{
  "optimizer": "soap_variant",
  "decay_shape": "linear",
  "seq_len": 1024
}
Each number is 500 + 50 x the weight over the matrix's rms, rounded and kept within 0 to 999. Layers, rows and columns count from 0. Numbers have three digits each.

# layer 7 MLP down (transposed), 640x160, rms 0.298, rows 129-172, columns 0-159
434495460567588462460408503562474592492494436555511444462539446517550468439508609500541510539629439455507435493519499466530458451483542561457476448534511406511469431545496465518527510507511464475385476492476510530454438415396540460478509472448587498503573521540425526467458466692514464472414518498568496398499490484482522541475478540526506604520507393527524508503550536508513546592444517507487520525454518536480587425504425529542556545458456604370494481446609410504560428504507423
536445409479423480546438562514485568566537466588498439528457512376471513459360500499520506515527533431449478487568499503388558511469471502523431490475585563501485575407485523422414457479439482385567533536563609503500448479419485462550480543534471427503532548399503524467530468502548468440420528504519443437365468477491457448418475553544601569431509527482476489398614520469500542524454455468509416527526539459551398515526556484509491491511449536444522524530528537523482526484488455
555379528526514451497510493461516541465514449434524488509543503433397572468503594442491513533529495471549414485523455470506508572566561595480566479492530488556494410628519500504531530521447459497494470523345511533432531455547437520491544440608551442540579497499427524490521540526486477519513497462569500455425457469486495545490532624480523409528504515559471476561533549337496549501550553468578478419534535431567468506450561470516487585511527449518488427543570418432545474556517559
494501509460506516367455476557431578560526563469477480586534527465579462451527521527451482475423469459472446512484470482492478446472466560512532517469427485501499580477400483489508535463509481455489421519584468478581545384550552577530534447428547480456450530505406460569454521481494483501461522503504569496474440534381471520481578484430452487529508493474559502505543493470446476471523586466478515546546465463546463472500513541540529573542484516577559484501459599524536494486431446
412495526461573479453439552545473472569437529568482432540510465522526440508564550549549512513617520545502524527512447499433522427441461491461517502484440569469562486442496531418517475645468556445486520572453538507443483486502556454487516513465538489415504492430479556517482466494498441475552459486486560563508553501471526467548597452501500441529447507431508611488553455488516477521528559499552531537570508530431446437521494532495555528507493578442501443471508529506501504571504454
504519454440496499446556516481528482428567429460432419555548506453404432521504441445598532479381506505491526431474400471514442494443515528510534461477515534526573491572494536529453462455549489479562506495538594452519472552484487449593455569523502402483604469478552375521543509496619516448454567476548631449497410453482472471414454443417466574509470550543556527519562621610526489525427508466509410433501557497489531485385407578502529468506505427521478573434482556448457509499526449
574483446386492421517480467566544470476458447442464504550504571475484453455439489533456603477547449474467529452463498454539531517525447485443465537479487509520489513484556524452528609515552476453482559449512424474386491497518543467494489552563519591410594500535526502479425529509293492532539514505409465389472496517532549558369489428488547463470494483380509602407504506557561462474514539431476471547455529578530658492419541472489563475459538499660552490466517363487402403583500555
535457455438525537455539502545474540451503485503445558533468535471481521492547480465552475532522498518439509534482501578465577582531523483433533493515563426524562505556508550499436472521550462514498508462559457524445593536480483436507536600581387515539435513572515547440545422494508410537486586571536465526548454582538616473466541525547526571517566475458491544531461456459546512512492561486440511488532487520572559476438509462463440577436444566572441496502544452527555521289469443
512512501517482504455428540512460507557422421504526513440678569417509452546514496475452405461505426475542529452386383531548490571543536505450497540494482573404516541462476430513621394475451449540532427463564585461499561473495677438597446452410502463589466491490410471476473491556557546554477444519409531464667539507396425404490535452424420441564436445520553488493543550434546465433482491402525513541531434630427427572501537502500440447508539397455505570510581532478484509490395530
530510443436435519510552483511468467527523414466480539421462479503464433525533506485518567540552503455562568499637520473527509496510505591457522517451480555358536477526582515526449412460487403514517471397497492556459525548542518495503518463366550498451482560378477478523483491461518538414558455477473478616514447533463491463504543500467547442489515613499493510497528538489495481444448529506503540487520525517532447430504647532538551461561418459460411436497532507494506420443512455
533501453502556558497410447471554519494497444488477516568521544561570513473582506418488488417443443401472517481477500401463498495568449558552525567615550472679586429588478453607425390456523563564485499443581548431485498482600463540464516515465500497549482488478562415545546477546534489432491541518515419577606523499505619440478588541505539494510484431439448511518519518511501532542462471479413496504523506607460558511499485457404466518573437474512526483495436492543418508543500414
421471519479512463476427472575537574518403542493460476506456460591516541478517448452461452502464564533463427448588500557461440610579511577489476452503482461436503466571516450521441504483401478499513484478491449563480464490506524539443579524452554440462482433527469528506553511485509476486494427578487533565438496565446392496459508447533522499406485533546490516458511512495479536553485438435541533518539536459500529439500566569533537481581505489459484471397506478547498528544401495
484522510524504491488525466515432555499428479505443581597479442529525501488488508562501490485455518448528391491667486460468495534478536517549547480464558504540468415571504420454546458561597507470458468566469513480478545494472488540531532484454501454484503478516434601545561534561505496451451475497533431501517528494496499437532462543546532522455475558565595501478465480529505502463563514500523555499483501519435575450481437487493523487499427360574527586535470580408478541559495473
455476493511600501459544644472547523536455463378510434489524507513443460389567506465562481485502555495506580522395505517474450495417397472484561478527480467466568522463533671519549458536465496464515507415506556527459418483626589525578502465625521511442336516537480490532454431633456433542494448481441505560511482539438569533537511504517482418464450477523479469525532561473514420499468484518486460411539507569493484583517559587427453552520512457503541521490473432531523502518464387
482404570552517441497419510587509467517512504542498507516714501379536503517484473498453558431564484507592449605559549537502490514493457495541564517468526414494630475539476561474513611441494501470463470478539527504495505520499497415542587446574559467475502551482375489527485497579570548535552396517435484497485426411503492505501514551508574460522489467527478463492570410459563471522423522425518443521604631510437544423590563536557568508457521565579561449508529562489545526438508493
541462467458506523378489540504486509458540482549490479528453508456568499500508495509565464418511581392521519494487482448461394459434464448495497470526585450431463565457415375541509436509622494494495574582506579512526471497387484518500486532450603471512567582529432499462493553534494502531506357498558531530493564617418522375535532459436554536528451558560560478453437466432575506493549542458624422463428561529521446483490479425561486459510448368484559559521542483510503551514501579
492508409567468478456449446502539474460430464470488525535547507467538512495488503470554495521473461456508514534512533557478614501561568526482487567498432474558500469474549509492510470423587545535500556511522475553517536524473458481524507502483450554518460479461471521485487465463554502517433516530437483474553572483526533470426489533531378594558491524396505455478388472541501500493526471425450477453481490492487497498469583436518503541506462584483490559494507530549471465557486549
496544557515524458469474493576500504516442549456479505552517360460427540563583472424507479529528487569508498534595503436534558482462506463473515478448531462424517502574525329498505505566467441548417503553496481565506508461500423504548475556484449434490491507561474595453561506571426567526493468438526574526459458509505498461471500486487380459558518499515531488477514509435581528554548435512505446523540495468563478467497483503421444557450480539523437572385514463483498569441496416
479587534381569603499504474600475464486480457470471483412483447570514493427553534518546473437598471445542488533511499450473463518503528624495527556485463581414565526561426519600436457514525429467442593578628518478416548457516476475478474542478545450467545508428381531569519449482530478508501518456522438541438446380482529493600544500567488531503586428509527518476568520510449575472485500485549542549570483415538496401475585550540556622470536417483556424555533466541573512450454564
516482453455392526485543535441478353537522456478519425527560481518563368430492488384518472491427520492464409549485496446554459488515519493550520476543532439495522509522445473514486486434568581465504409594537507526519511445519462606519544545467520519479558466516526450512464480462520570527581482472510546508476493561563496518553548537454491465550442473514531573563490496558548484481559472522489504541440605564494546513561523558430546518505466543487491585465499581523468544529454512
489401508538530362571531521494488519448604554520529551426529533484453552542497652507361441478472571635438558414547482447458488473510432512521506428373401448519461677555478528529533463510543493532492541631418535452496430494477479509422515397377433518479549532494459465495531520530448557546464576591478548533390612449532507561471542502521482592525478604413523457480545515524496482435583537545544526488536546468648547511498480577504532484530450537576510453489533462538437505497530488
630441524576600553553552513519574511509440589374503494561530490440416467500523465525480476482500501566523528579545497457550461568562415482480491485600548391581470460456498537547549526506486521545497591450506511414605516434407450503503513472621472538521519485525459570548486409447479468404555535452477490469506520474571473565462550412431600509522479512599481387528547463437464468463504485628416522471541440488513518469493580466486558590437508491357449488608425483510478482558467553
495449517546498527505523483520426584466465425526531547512438429453500567565514502427586521521541575500518458515533567437485496541586473459589502517481500523495480352466518551515528510480516435463548547568509480509473544547567469497533476495491463437498477489556461515565486478488605499511507444452427446466510575523445469494585493438495458482491577515518479543525558474480477526471507428543610517512480561523430456545536484481445461471483530446592507636481574596559456522460440434
451576490530433481508475488432461481339454410420541508469513454532542532413520523490475345525518470502433589489500503445529429509505518579535475490518511574516502520441446483515504558405577503618487456490505496435510539509549492480606573421530511406610569502479471527497415474430458559473571492521537569624525497523429430488528465512486563540427430430567524540570561496455485525510422520523520467573627515533538474498572524549525471460601494509553591549526506647412499443477530515
428445604517524510516512530418536521540442506590561446538480481606504494504486492519479446479433466547491535452480559479541507562550521458506489460467596492474346545489552428495452472597440503458488402488466496580458496606462463518532421530469496612446556533478540546478517482429457422522623528494474484501388464482546461498514452425470436496479488511382533477518443542436396521475514503539447556482353473623560594478547511506538535461547592565500521428397531581451499521396486513
482564513480442379383447572568457496519462575570545411480456567508462443563500495502491553483484396411490511475521550465591473516485494516546434530492474547592615488432520467587525510518423520471562522541631469530484414529577470474549486405547455491506478482513557530452529490452588469478527501461403511553496417547527478541397639555393605485509505475406536592552504538438496415496483616478398497550566515569456548458455535515475561552513484577451439464501557441490488554445492584
505410516446524555484526461496514502489476478433483566440465487594484518539524602415449500512496502558528549519512520456517536525486458491523442454507484551558531507451516472472533570461455537480508461435505533524467510510459554444521496422443508480433563485530541466590477535427554534455490455532470486530532466551466401493455438559509476521473435504494502539457518616427546516533390516514563454440575534480436491446468499482519453550503520479536491437526521520483493475555420467
498491437500483452517491535478536567492424652408523507502503617451481421522422618495496512436398415508478534413512467496436510591486526531509408543564496464461542543497448481512494503545522498438538482508449520455504556517452497497541544514482537443499503487550541485557454535515503530464542557443541516548530467553468563477484419622475553595490530434496471381501518487451501515519501457468496428503476539404526530577516506457539561409523446569532388455536576470417475490587511513
474514571430529532464451436508467502595529571592471393446481459570350443450433447389556557529507429574568496514540553523535435572459455462593543510572500556553441453541551529510501580463473438461520480548524454452467443546446491480540536492550435511496514454522600423438482513529425524577452539549596439453571574465428516495466496474540493443395516500590465526507435550577481400485392570493455496468460559608517443567464582515551479527459505554567461530481559428498424499480511434
417473504543374396561472510501610474476567539472549434661526437620480393469562461479427606398565526581420529544556494557600561327535371529498520538464351472472473632427413492491562471417556564541534558568467618636457591479587520387503536528530505472474407523503584515581556533417431593448588413514509508441472504517451523508563584586560504512407449473423589527534496413616372435503461486474496493453449552449498533424515520482515532413391512459509471464446494600483670443512470518
475547513525449482539574541467428462466534449449538484475479515429506568493446539514465602480535521454521514583509433473495527404527489435529571479509510524384502540508451535552575475437565536540487475538496541555461547513569461389503531495538484539513577480447439575502452498504451472517550410396564555467557553509458452510501522577563454507466482438465637475491550449531494477556557408440524506558511448555505584443531457500440463450445658521545507516397511511443452536484495571
505446510577362432561469485534450600442443461524475384490546470526386519514508478448557590554549569597418483444449582502528469446529485554473525495457606430437445455477511497567418507462410501537563522598495436486523508479478447437529519607506535532425556467472552497495510463475520549399495489606571493618484509498396572539482473468536509587527609451428445473525498535498522483464520596407493472523537565564546493532570507545486415556543544488522481534408456539409477501513485529
565558599457564477491443459508501506533547501559538446515467459541488518515469522421533474486529551443574546480468607496502535470440461470385549564560485446419474499464606529460529566442536406432497521507527496528473520456555591430562532562534500465504563486452462493587509468443480527472489470519511591554469491576429442482519491528507487557499517473497432422553515531503494490458391507485480480508483537506529516598557552524456468444492540365583476523527570472508509545502465471
448505504473484513578521498473531498534519424515432503484542472478551520519466571478454424487389433468548567537466520457560407463510512509491514474478506516512454461537434387568527410416381425495483494522479471514453503415484503511383507543539459509461475587513440514515520557530405454507420482515479477404473521469482508530516493432525519551395429570467475437538454433537451416547569511506520511489569494544470540452443534510516516583467513525512491395458471530486476609411541609
491575579515475570444490515469456495460564536489485557526578524566464533463510472457413556472454392521535500627438393557461521514552444598477585527491503437500483546486517580402466505399447536456592510476501532574549498458558506599472506430480486514521479514451576539476471548467487573531545515568532546484444480482527530500474594500317536321538487664520453468492511538469410478517547550440441358547500547600520495480457613463506481471489475553541541561527477472476506470441550491
527536463630473555456568557482513524434561479577542500495586528480528486582509469477391473558562548544478567477487407455545512480475486490472578591500478440576478485474482519530508506443444545439515519521436506438423533449546471420465500545412564560510493462487517455496456570485477486557461522567551517497430576504552495534498433491479541475499520445533530542458461559476479414542481547510460477425458471558541431522527404528555501494469560499559448504460458591412451459419530507
518437516518530465412392521492523506480567487460477525541457581438605448549528510473510560520530496475448516559518513516474481548496468433494447494539531494565498501610514459499471472496480482492561488528532484550445525445580443540604555515525464430537464481494584388568532451544521496529501492399515574416561492460483503442509467516482436455414479463572484479479482503474449558527484548490379510459506422524430575518469553369497487491534497531508599444475549414508479678541468609
464456490560458476416482457494427538532624522545406542495564478394505459467590477420453408492426477461495528443544447486453475442504432469517423469540474474458456538542365525594411404473402450479601531569433513576441563465522524609512498462460526471481525470522460472486529506529453427482509495505525526551420476432461529564437537476460463360512517613549453469486514520415510569438582427471483406561588532433576506566420561540378585459445413446519429489582444429510497476464498623
520473411523536476502480514452512521582470576495471395453576517517472626493494596519541465492599487483494541537450602438475537422501445443485494467525378543444467438526542462471552647544429520526563550453383466478578543535529458613542497529549559497419628490500442500438444434543451475485516501472499571449527532463567509436542536549496475568469576575514460504564629532528475577570442538460472527517409474563491565490486540434637470552586494481487485480472606463483561381497542397
576480535452468532419599569520432575506516484423520687399483427516485458558469459512470433537469538485514562499406475466472525487608435432504504422456595486533503420536471564356520519579620414547492523519434526530468480494566512508541525557519553495448529684482556504564488487501491439567473441450553573452529458473543455511443522457370506482463481495505588515511494447519452488431494507609455483483498494489450513468480391469503452486473447599453503430530516454544561472488442413
543434452509541503468523456542639585398571459449456521447458614455564509481507540474449541499555547511597582543509537520438423525444413535483535500492452519563443487441440487526570436541476488540483533514458527571515461467418448518498510427477499493364487457465534501422428398494443438544454543526482486535421550444521519481566490447495480506482471475455601500549468519568447558490492440490453450489509458474510453481401451489497530540549471535511514504527508560449569530534520479
522461501569572544576630457508519447467511513598541504467428449503661558594640563560491472517514527582366474476550455448545447545447481582461636527468472448528503497532479582486563548500477569461494511502491475633457475530537479478479444414547467540493523570595464446458526473543479495516524438491472478366401396551477455486520551616557510562505412426460439575472455522429498572549488571424485535494455482582443475421564539495627473515496379512463445468529513588531521553488543505
462491576504490500569587528493481578494539464585473540536550479483440503528487582558511451512554496621489458365501499497519450463449471443412573461525466470500485525469516444495564526492538459475590457500483523484466500433447520567574612542465457472410477441494484500488499522525502497453539467532540619493452544442466550590562495543496478528518572465492570411507490519492490491491539419492571452479470468541478539466553450503486449552517537438503500444500455401556481541464535438
565562536488545507570562585449558487512482404565453565512506499471579549499389508558533593552584481473572515492450495564530472469515478561412421466569492652567528543550504482438549481424396486529526398516537587646443526542509435520571483506444486552402614378466413482431495441459432524520506449565507443416548572532451457470457415513497409538426531566531556500525398518494595495456406575448588411486520455528470543469563532550442457484479482549481494482504498428621528489482491491
# layer 7 MLP up, 640x160, rms 0.278, rows 130-173, columns 0-159
489546432538424511546528476481451516497436502513535422498402527421505517482477467459548587487494496443551444519504510425448557532516539473537551512490538483429523657551516520483515529483483509520591553473479454503513460563494544378551443469602548511458493563484492628445573504508476441445505492616438507590462443512442564512534573519453503514505541475502463435574509570463523536528482398602529510551550488594472509454557526496470545440518544523470492558514587423521453473569567544
559451535448551483547521551475476550527570436470478434488521588468436496523517549622536433525463485543491514535485497555584471404531486509512562566554507538500555547492500592519487519523560466543508500560474481529504505511521493472532540409459542490530546487475400552518510443435495396323516463516529444468399438532357488533527551423544416412536591436461449512497530411571493503499590541426394494427503502459467438499456360642475483519553553474458541497481543473444496441455514514
472511553456459536606510451537548500471513493544372372465472576505490481547449559470452525528464510571485472521514435479527466571502443523476495494376524609611565570487559482477538463553448515546487544454503492456511534518500512484536483509580498536522519648477518523482444477514489554534579448495470577446542465493493541411546483486554464479517523496548469529500532542498576434414550518545513497459440465486580494505581461511502455420409568441519560501523520568428527586512547431
359451552461452524440518482556428487417415476466479547416391599534434428450423569576549450506598525448503499479591487487486531554497537632524518550486498628583519457535499556422449472500515571486492423479457459494555497500506361553513516490446460514409470587426474537356501468460498500416459486547529495483475511575557578468573477481505429391434499483465544473504499412495486508502549551580496528450445497457507521438463538510567505527558442476543440459406536520479570444546504504
406517411470537459554552497447429456458444558459408420389488499420461560501481570513502451559513565499511543494484482558522484533518365551370465524536516601547554546466427593434623471567561554534497512513501492460482458500547532470409534561559429479504572576461491509417568515536530600516485571596446445536528359561438446508508417466432591511491491552508568519548495446473592501463426576510504576474513498495449397547455445527610560490481563583500409395493558567437477484563552457
486479443461490614531535371454568499524462426547486551488523542427456520466516500520516544541533557472437432508546473500565545543443360445520507455512490490523527427461473479552468471443575502538511511474461430388417514558465518503575440572558544417484558551489530554458545501384464472419518445500655470550458516494498529526410407481537514461545460508492507472486486561476518486445423417569451511473505489460518525572506433427542416548515539493508407592450487489466507484397587540
533569555521550471551555421490505488494404563450539494521396489430468515472421502619524480392453419499447446412517432531453525472525597458542493503548468452558532465450445467589528468537551444493408517533496447392451416471515555438461549492517427465441594490559463565521486509623466435520516501566483416500564462424536461451578511499478456488537465448438480508503419447369505523544595498454417488477541522524502499464494472518524489519550490443571503530598503528513490393415412413
479555528524582456550515468476440421512441416543492516417472556493541601415511507480545464477489469412484447472474593520382493639450459568443389467481391542413600485599449535507505512493498633384417560411456457549428446512437539503480452574467499530634618505574466541402488475610563563533417549482425516504459464563422531551462471588423431562544571463470520486555578440436575481536514443491478552486530548533469466483507440474590497508472480481539576472502573485518523466558477398
557488523462495469523453527456488508528587550585504480477514426556542559530455481475582652535511495480465504423517412499502495473433538500558416435427512520549543461497538467464435437497517454500448449499500490545451494530430454465526552565599463542507470471427504444529567464502436540503506570514488550462524567495496445558417509543628444465492478428575563542585563485519435523446531478523559505465394479514439511511445473554485582533374528526507523542516517543414477538478517486
506589470571443464529401432492472572443524546442474488625506572575490487473441523520447441505463434489520421468458560298460544524464459457346574501517452537579487470554517548434407479532516481448385516478499491437452473491432563546475422420516525444569535483486489472497534490530549495502488665355414484526435480498498517465498482539440438404542571390483502428506570575510496471565448547557509452490537456548503505494579540601401513462491461488481572538487459467638498515457532512
484492497408471566552474476451433454499503558471429641464601555505553369507519456544567422484508509495508489512583515542462485393510505598475475471519461450526476463485513584453452490540531488522510605416556517480518471521546494484513566523461577534477466515515534519490458532535436553483501506420494435506484530598449588490500440525550567492522499499454458505455452466447558509503464511526437543498514526500531606495523432456528541585490493595526474464468496457511437456413515540
581526452544473463490525447484582553491501425388633469513528574461418513607494523516417542593450404531431522452481392475576466589454542533555522475390435535503490552480591487455502522528504518532555439465447506459454514477469501487535551490425508560516523476473588600460461479503531496549600442415475628536437539574485484463489516420474457549493538456427444431479477476460484602602452535499510496443482487497528450505548561495487598598491496486485479441511595491521468503520493449
527513509504486446592485515470454457423553593480495496423508559521612438504503583434571536492482474498574497495508555514509579531498505476451458499579506479362541418541487615508474633486563469563472500415481530525561474516541548535451452515523505603514552585596508567516491481497504582438548507524565488453542534448579566409467461503583505490465468505431486486361487500513382577436548464526472475498412514482512549578474481530415426559490513516519631534376453482414472498417478504
565487536559581529487409542545509383473467430437411459521488477491502489483521458576546510497587488453564354499477483548537496520480474458571536529472472572442514440397547430491487522512516416499476508412532470526477379504545452487444523436561439420479500546582516476485492536509535555525388583499440511569516502518526549525564510504486544496504533463582430494495498487432489493513408536597563443465487588464447552541454532553532506484418549521552483548431521504516502451522466484
564566491488448537501459474530493501524515409569503559518470566504433564508516550619437516492515494540550424541586571508488505447499558416556408510425539522475578445512579568483499555485512485517493424552499426505398508533427544464468480435451494503491508440640475419480480624502452532470551464522463494502524389535524474550498537509536468545451488486448636434565541480436494409450434475472575509558563489446503445574387484491567552492467482564570482415532490436488544563414480470
493558508562480465539424478526457547494539467613493482487499519469538579476476521489490465508488523451472519447564474412484444431548455560476500559594491525451488502526474434508426358504441569455481455428497614497548495571499471544470436493542509484564475558384445524451481584547516528560467581433451472503627470535501433466535658458483547412489550439441454559520528524576443560508492446507456511482405523528539535499473515449491450533515574449616537438410477492462461521456553560
501489416507525487549537485449457511475479451487576479523512602491522492486481526578555439477418495461489547509463532625517604446478512529551457515591452499485455510431467525461482447447405558536563496582459544448514449544508578545497581407518492505486509454459494445530471529456523454486509513520471469530457533509439546577451503449512561510521500463467512491437469535408454496459464526560486536506464473474481584517482457575521519438467590429483498464556468594522448447534489529
534510530513537493402497517468464465500547500580407509523576516445417521471494447490539481503538368465400504436491495471484544529539430469472519489469526390485551520487466543414503509567469445531484549489596531512481500551558527467427470513553492484457481434521534479419510575431521545524497547515468534527519429498536516490551434451466614543594511564484483588540493440559501465526486477577565525463555486498489429619532469512449551498381381413465567493431529617528489438452573454
547460526485443428476491532531493511628374597404523429549504398545552441427484481444540473463508484463516466539532461464541425491512495505492586504540518430507477503504531407450559582458548437498545518519431443505502515525477536525454468543382551420521493491512504488516519512598573535488580541530503495525501481468518487543536579518482585482526409496440448473482387475487503495476491457583495470471445541491424554532508460419442518516506451514413420453499489477479490528447561504
506483532633631465510545535467474571389484492507461474368471466522516537473503514483457443524480567564633513457543390542492531389536499558431490380495440420574439596443431557502451496452646504483589529506539559519478546445541540492484415483405434439533538475371480553496532470474475469547449575565523486483459503503612532546442411440504443503488510446440484530532471500590467515456515391511567471529504451511478518511459427508554417515445416546439487381532515474457450491464611483
464431536512566567485502471454486451499517513401523495498386483438469464499399477599445448472487397540470518533592557489484512534436449421505532484553582426640500462577591547549590471563525452526465517549664596395526512463490601449547400497532464442488439469538514573464398473402458522441460448410494437518606438418562411532368557463516559508475452499586494441448442376450470521498471506473537483551582550553510566567537502467435498406507492428425538492499531475482376457526415409
423524517486562489521535553491491478542512575420482471458561624454525535529500545595488480476480494474508500478462531497537511458562432565573453516528433603554551585564511440455461445465508464549492420540487462468571444395530562455525444547529556424520501492486471535507520394471438511465488535618493479513489478509568539482476457500491450501495552454466519517553422495490557476585441577462446524457496523539458548505513468471522409462558529432430464481465583443466572573511455583
545495492494558547481547487492567545627593575516459513537532542462497532583456462469515597470464504418526434506516557525535554496526444433464518496476533468502496504519495412496436472507448464426498565507408516516446478549500507505461414566487449577399416524529544525442535530555511509488410454453549446459406508476546532524520574559471481449579620540455471494435435449527530529429535500516483525533378480449406541482465478466528510530410540506401434504499469379510527490543454398
524446487562462490561499467446511510417481538473462500391498523434405535446439553432478448439471479561467498575418567426499492479505532432498465502514549500550501479409440518506435489470585431510506565561533487550359521466528392566469503473480530599578535507509535576469516413545498428497409530630518457504499494610487467536536546493553502484424456556442519504454436410530483551495564429442500526464513535499480526547417512560521448483549473469501523543500513518432550543561506548
438401482421566599464527412540551467458421484502399518479521550449590500473515411492555453435536626511397556505552538589538475503618516599538462459451440466460513485462552568498531499532441533477515541456399454485449428466526515475471435544480597577455432463525520600414465480463399505463547443581467359588455506437468567541478436485536555505559511518473501486484421447541552544461467490519483529565428498499479566559592404477557522490539476488527501576527510480477534554496555485
415550465536509436533458507475545453500524477588460473599513451477462439501587507514565496499545514457400506525470603549478486432545489468468428510523509484517467491432476438540435584507464433556462508552446524541454409515541481619607441566525524514547491519534453553491530569496501493506551517558552479422581473493415536569472583532491491497529516520516476496513428469511412494507535496461559482565445528463554398527477500502547518495457523503486460506457462452447463568502537530
498564494481516557600592508531596491487542483505499447504438529475466501459486477459531513539529505496524400511447444465541564568543585473447492514552484533366486383452549496502491435514486438516445334481560565501521515551535526457507488563497408533514581566440448440549554603460489485502448509491529513466530571505559478431475504476548402436367513513447552510453425460523510489558508520540533504529505545529502517384519553460494504617452541494498427619480554610542415472427368470
542454502458484473445468541565506480509444448560470522593468488458383519449384434451508453470504460490530477364551482455484476522547526418525513465467454457517596609501519529476509495456427475437432518476558484478573521470539434456493477569550521499497494453581600610560499550599529472489490543616500416518467477472547505517522554497501426440372474451632431447448413534522408519546508572559515454516474481533536419564501465499537519562452560444562559427565543481466469603490577531
490631456476481462584547565462520496441484488521480544514463565471572538530528462458470498493561462531346411433597461464413549400437501444465567535526568503548434495443488564471540549541501419435555519529492645417464581519432463486457464401508423509496588444550513494465429522504528502481461530500374494475358484556530478524457403527495453618451491517543432510547474380459449447602537554448455460524467518483548539577511486503561472411443540532586489536475431558568525388512548484
559512554555473500501478372418489507513564561571606539563527492503522513402460450524505522466415453530429500472527561444514645415575495515515492541577492471536577481470473485564455564518565548518490444395508369501545545477462506510450488463537485566465578623457430592461597458464568523558546526533391543445504441472458411467453482480504566437450527494489474522488498530500502462500463412576546578500600410480553530491566471484422469455504388501490551532474424465418526579534485603
442473474590495460438457535396542545534536411515505543548481483471488504556496620521509578439512527544525476607547451508512536534431583646559571424491436571498407455491572551530489509550517536441519434400574563511491573517455517551609420624546397514552523397516450504524487521442503517546493513559520577463535521519489446525382444496429546508543483536565432414542519484469479379512446518504512472539484528497406428485505520537474578507438452410415473486387526526568517478504477551
489512547484486462417505480523449586466536500471509568489580456455473499434514518560484516507476479509505461548414526437504510567520469504513533558458481507411533475434531489534503491465564349596489521440510475542477424446520513555521511528514494482563484549488419482408633457465492448570534526572560444550479527494443489516424409461446495587559561495448563549480445487417518470505506493532497505526501541366575562460548535490533531442474520534562554478524519481531548493402589413
505610516471622429496541496448448489527403477561382480492525503509548498523459503424467547472459509409448565580544518461525479389493429444505456550467504540548522541425604486454495524576493373445561435443474381459412501445490408448509527497555492417487468500454461524484498538540445538526537507471521506447504456423491530586484532515506535533534577458469550414385419501471562541394531514470539493528552479473473563516499489574389487579445609522455552523509519584529496473379534503
534550498542548535449433609530435520525527542411535524499523466459490551519436509555430544499543518531404606556545430430545541519445496586393381451519448427400542431537586464471533474563509543475505394416533522492565473469523536485535494482542431521519394512467507422374480513479459597608513518500415458534492535446540463498527443550526496488491547507460488499487551501496402533512480477489508536497577529586560503512551543574569477449417443523507428533569566583483534398427488588
563542508563482511512482537453475461626498598464513483473491575508478544456455477454521464525517539549486477530501500420449594523487532451526469482456479558479533446458481544449497490485460463494620569481493495540584518483430550456519546491518561470518521507523430533466483404585518526514470460517528470532473459571444466434575577493602534532418535511573504351493547445505530449502505521442462564552504475446475500442431465376532441436559414488482543467500526520520438555517499521
514474545486594534428488531408500454522607447497498502482502532417564542445486542482516530499521447570554491555527455523543407540615490490476437540553482477426593465567488557541459516447444491562482581464542471396457475486521387508505436587408456459479520533570604468481467480490469471582515505510520488492535528426595479573480477543578409446417508470547478484493453524501498583490566522503479514482455466570414572549513464418411435504485495540544516479524535483486511537546495488
607544566529459510538619516565534501574606453476594745622370529516514432543488471360481470504502561371465526373364558592522580533526459521534513591510424519502512503624362580504406471486452518440603517523503474582543515486567429540550557461549491528464560564402455459606526430444468605546508360540499506569454546451535474436499571478371486374629534587509575471630473567361562495451503528492494438551551494468607541505405516464657590403555564503519591436530501507506466519514485483
524402581463540552546379472547548521435491573480502474448428535394601575483561440511466532493514517530486503494410483472461412414493502482584555521517552512526550483393479550481464501498523517399611493484505471456502636474487419597559397522530511482390512478537464567541466502567510494472402505569537485548652495562502569598468490546472509464406514483492425492444457455488494528580416480484435484453461459530531478537436578393542513494567579504530504518504532517478523596470540405
504550488470479569505519536521595457438411437545477547504448429407520542482435587484456489463454545582495633456494633479446497480447555478440513500513511448469413538484607542487473618472495493487475553460538468414483551557470520400528488440400577579476559501449446522507632458516473418498450482516434488549499519639489499486504509611601453488487493584481434414521543497480496555475496476492495488452447477485475472562562496525586356548550575574435513428486559460487436490487493599
454515454658514539563546471525622480469488494528490423463427454508544519422427529526396596456605550479591509563482525586503474464446441478434470558524558568502500498447550411495465534497554595543529429474554496479511540483568525500627486537497520416433485476510500571476456413580416477589535498506583530579493497418479565483560550535509482468438465470477449560495495453463506550497441463389474494554524448436512472406541456576555451522481625507457523563480531470555446551469531450
500483454428438520523426495562500527381496516486469505550499483465562536497558488482527541505563507395517515456502539541557442495454453528646575441521488543536453520485495491497507540557495496543535475506470404554592494606506441417503612516441503488568541459514519472556551493495491552508426482466430591520529500560431488608486457529551467486574584448485552547611510541535498549531546495418596456391495505438549407593493463451510458529464479483445487549411581505460435456524536592
526535491515471447558433466466500506495502440396528519486484471544461529492548524496538433637578535539480589487600463461375476494553480555461528502492477457464582512454495492433524465598505544515466540461554555598595493564561544490540429548459486446494588516524510549524388462515541499528557503477510462482469482440593579459468462419476523542433505450538520528492589507545498501460498500547633480446510430467521598519481508533483492463458482609544538465502476534449455488486447500
512420486572501510494490572539545486367496520464501554426547487532542549470476456514504522484442443551510477474435519398590460445532463631508555430555565464516581527443472538500510485562520424507483484444575483678475418449552495492560581572494417490489526404525468516525595540482508505510406457518517467479542453507496491489499429507514564539548464491436377426548408579480481514460493507517511591563553592524594464548556480523530449561526506528576537401469560403474458514448504454
491585543491515503527522528463495541550444565497504513490489458519547438543404468445516551469531451514438490502515504497505423464487419453465397507552440537376618484403505577488467539501510581584528485578565505385457544528497469444583488412480460615520425477525464504542467481530622401522476481523451551578449532488517461444480592554556546418434565403555436423566430662490472578475377584544520515559504383593373420536522397463498486642557493511543525497510455579540491525482509532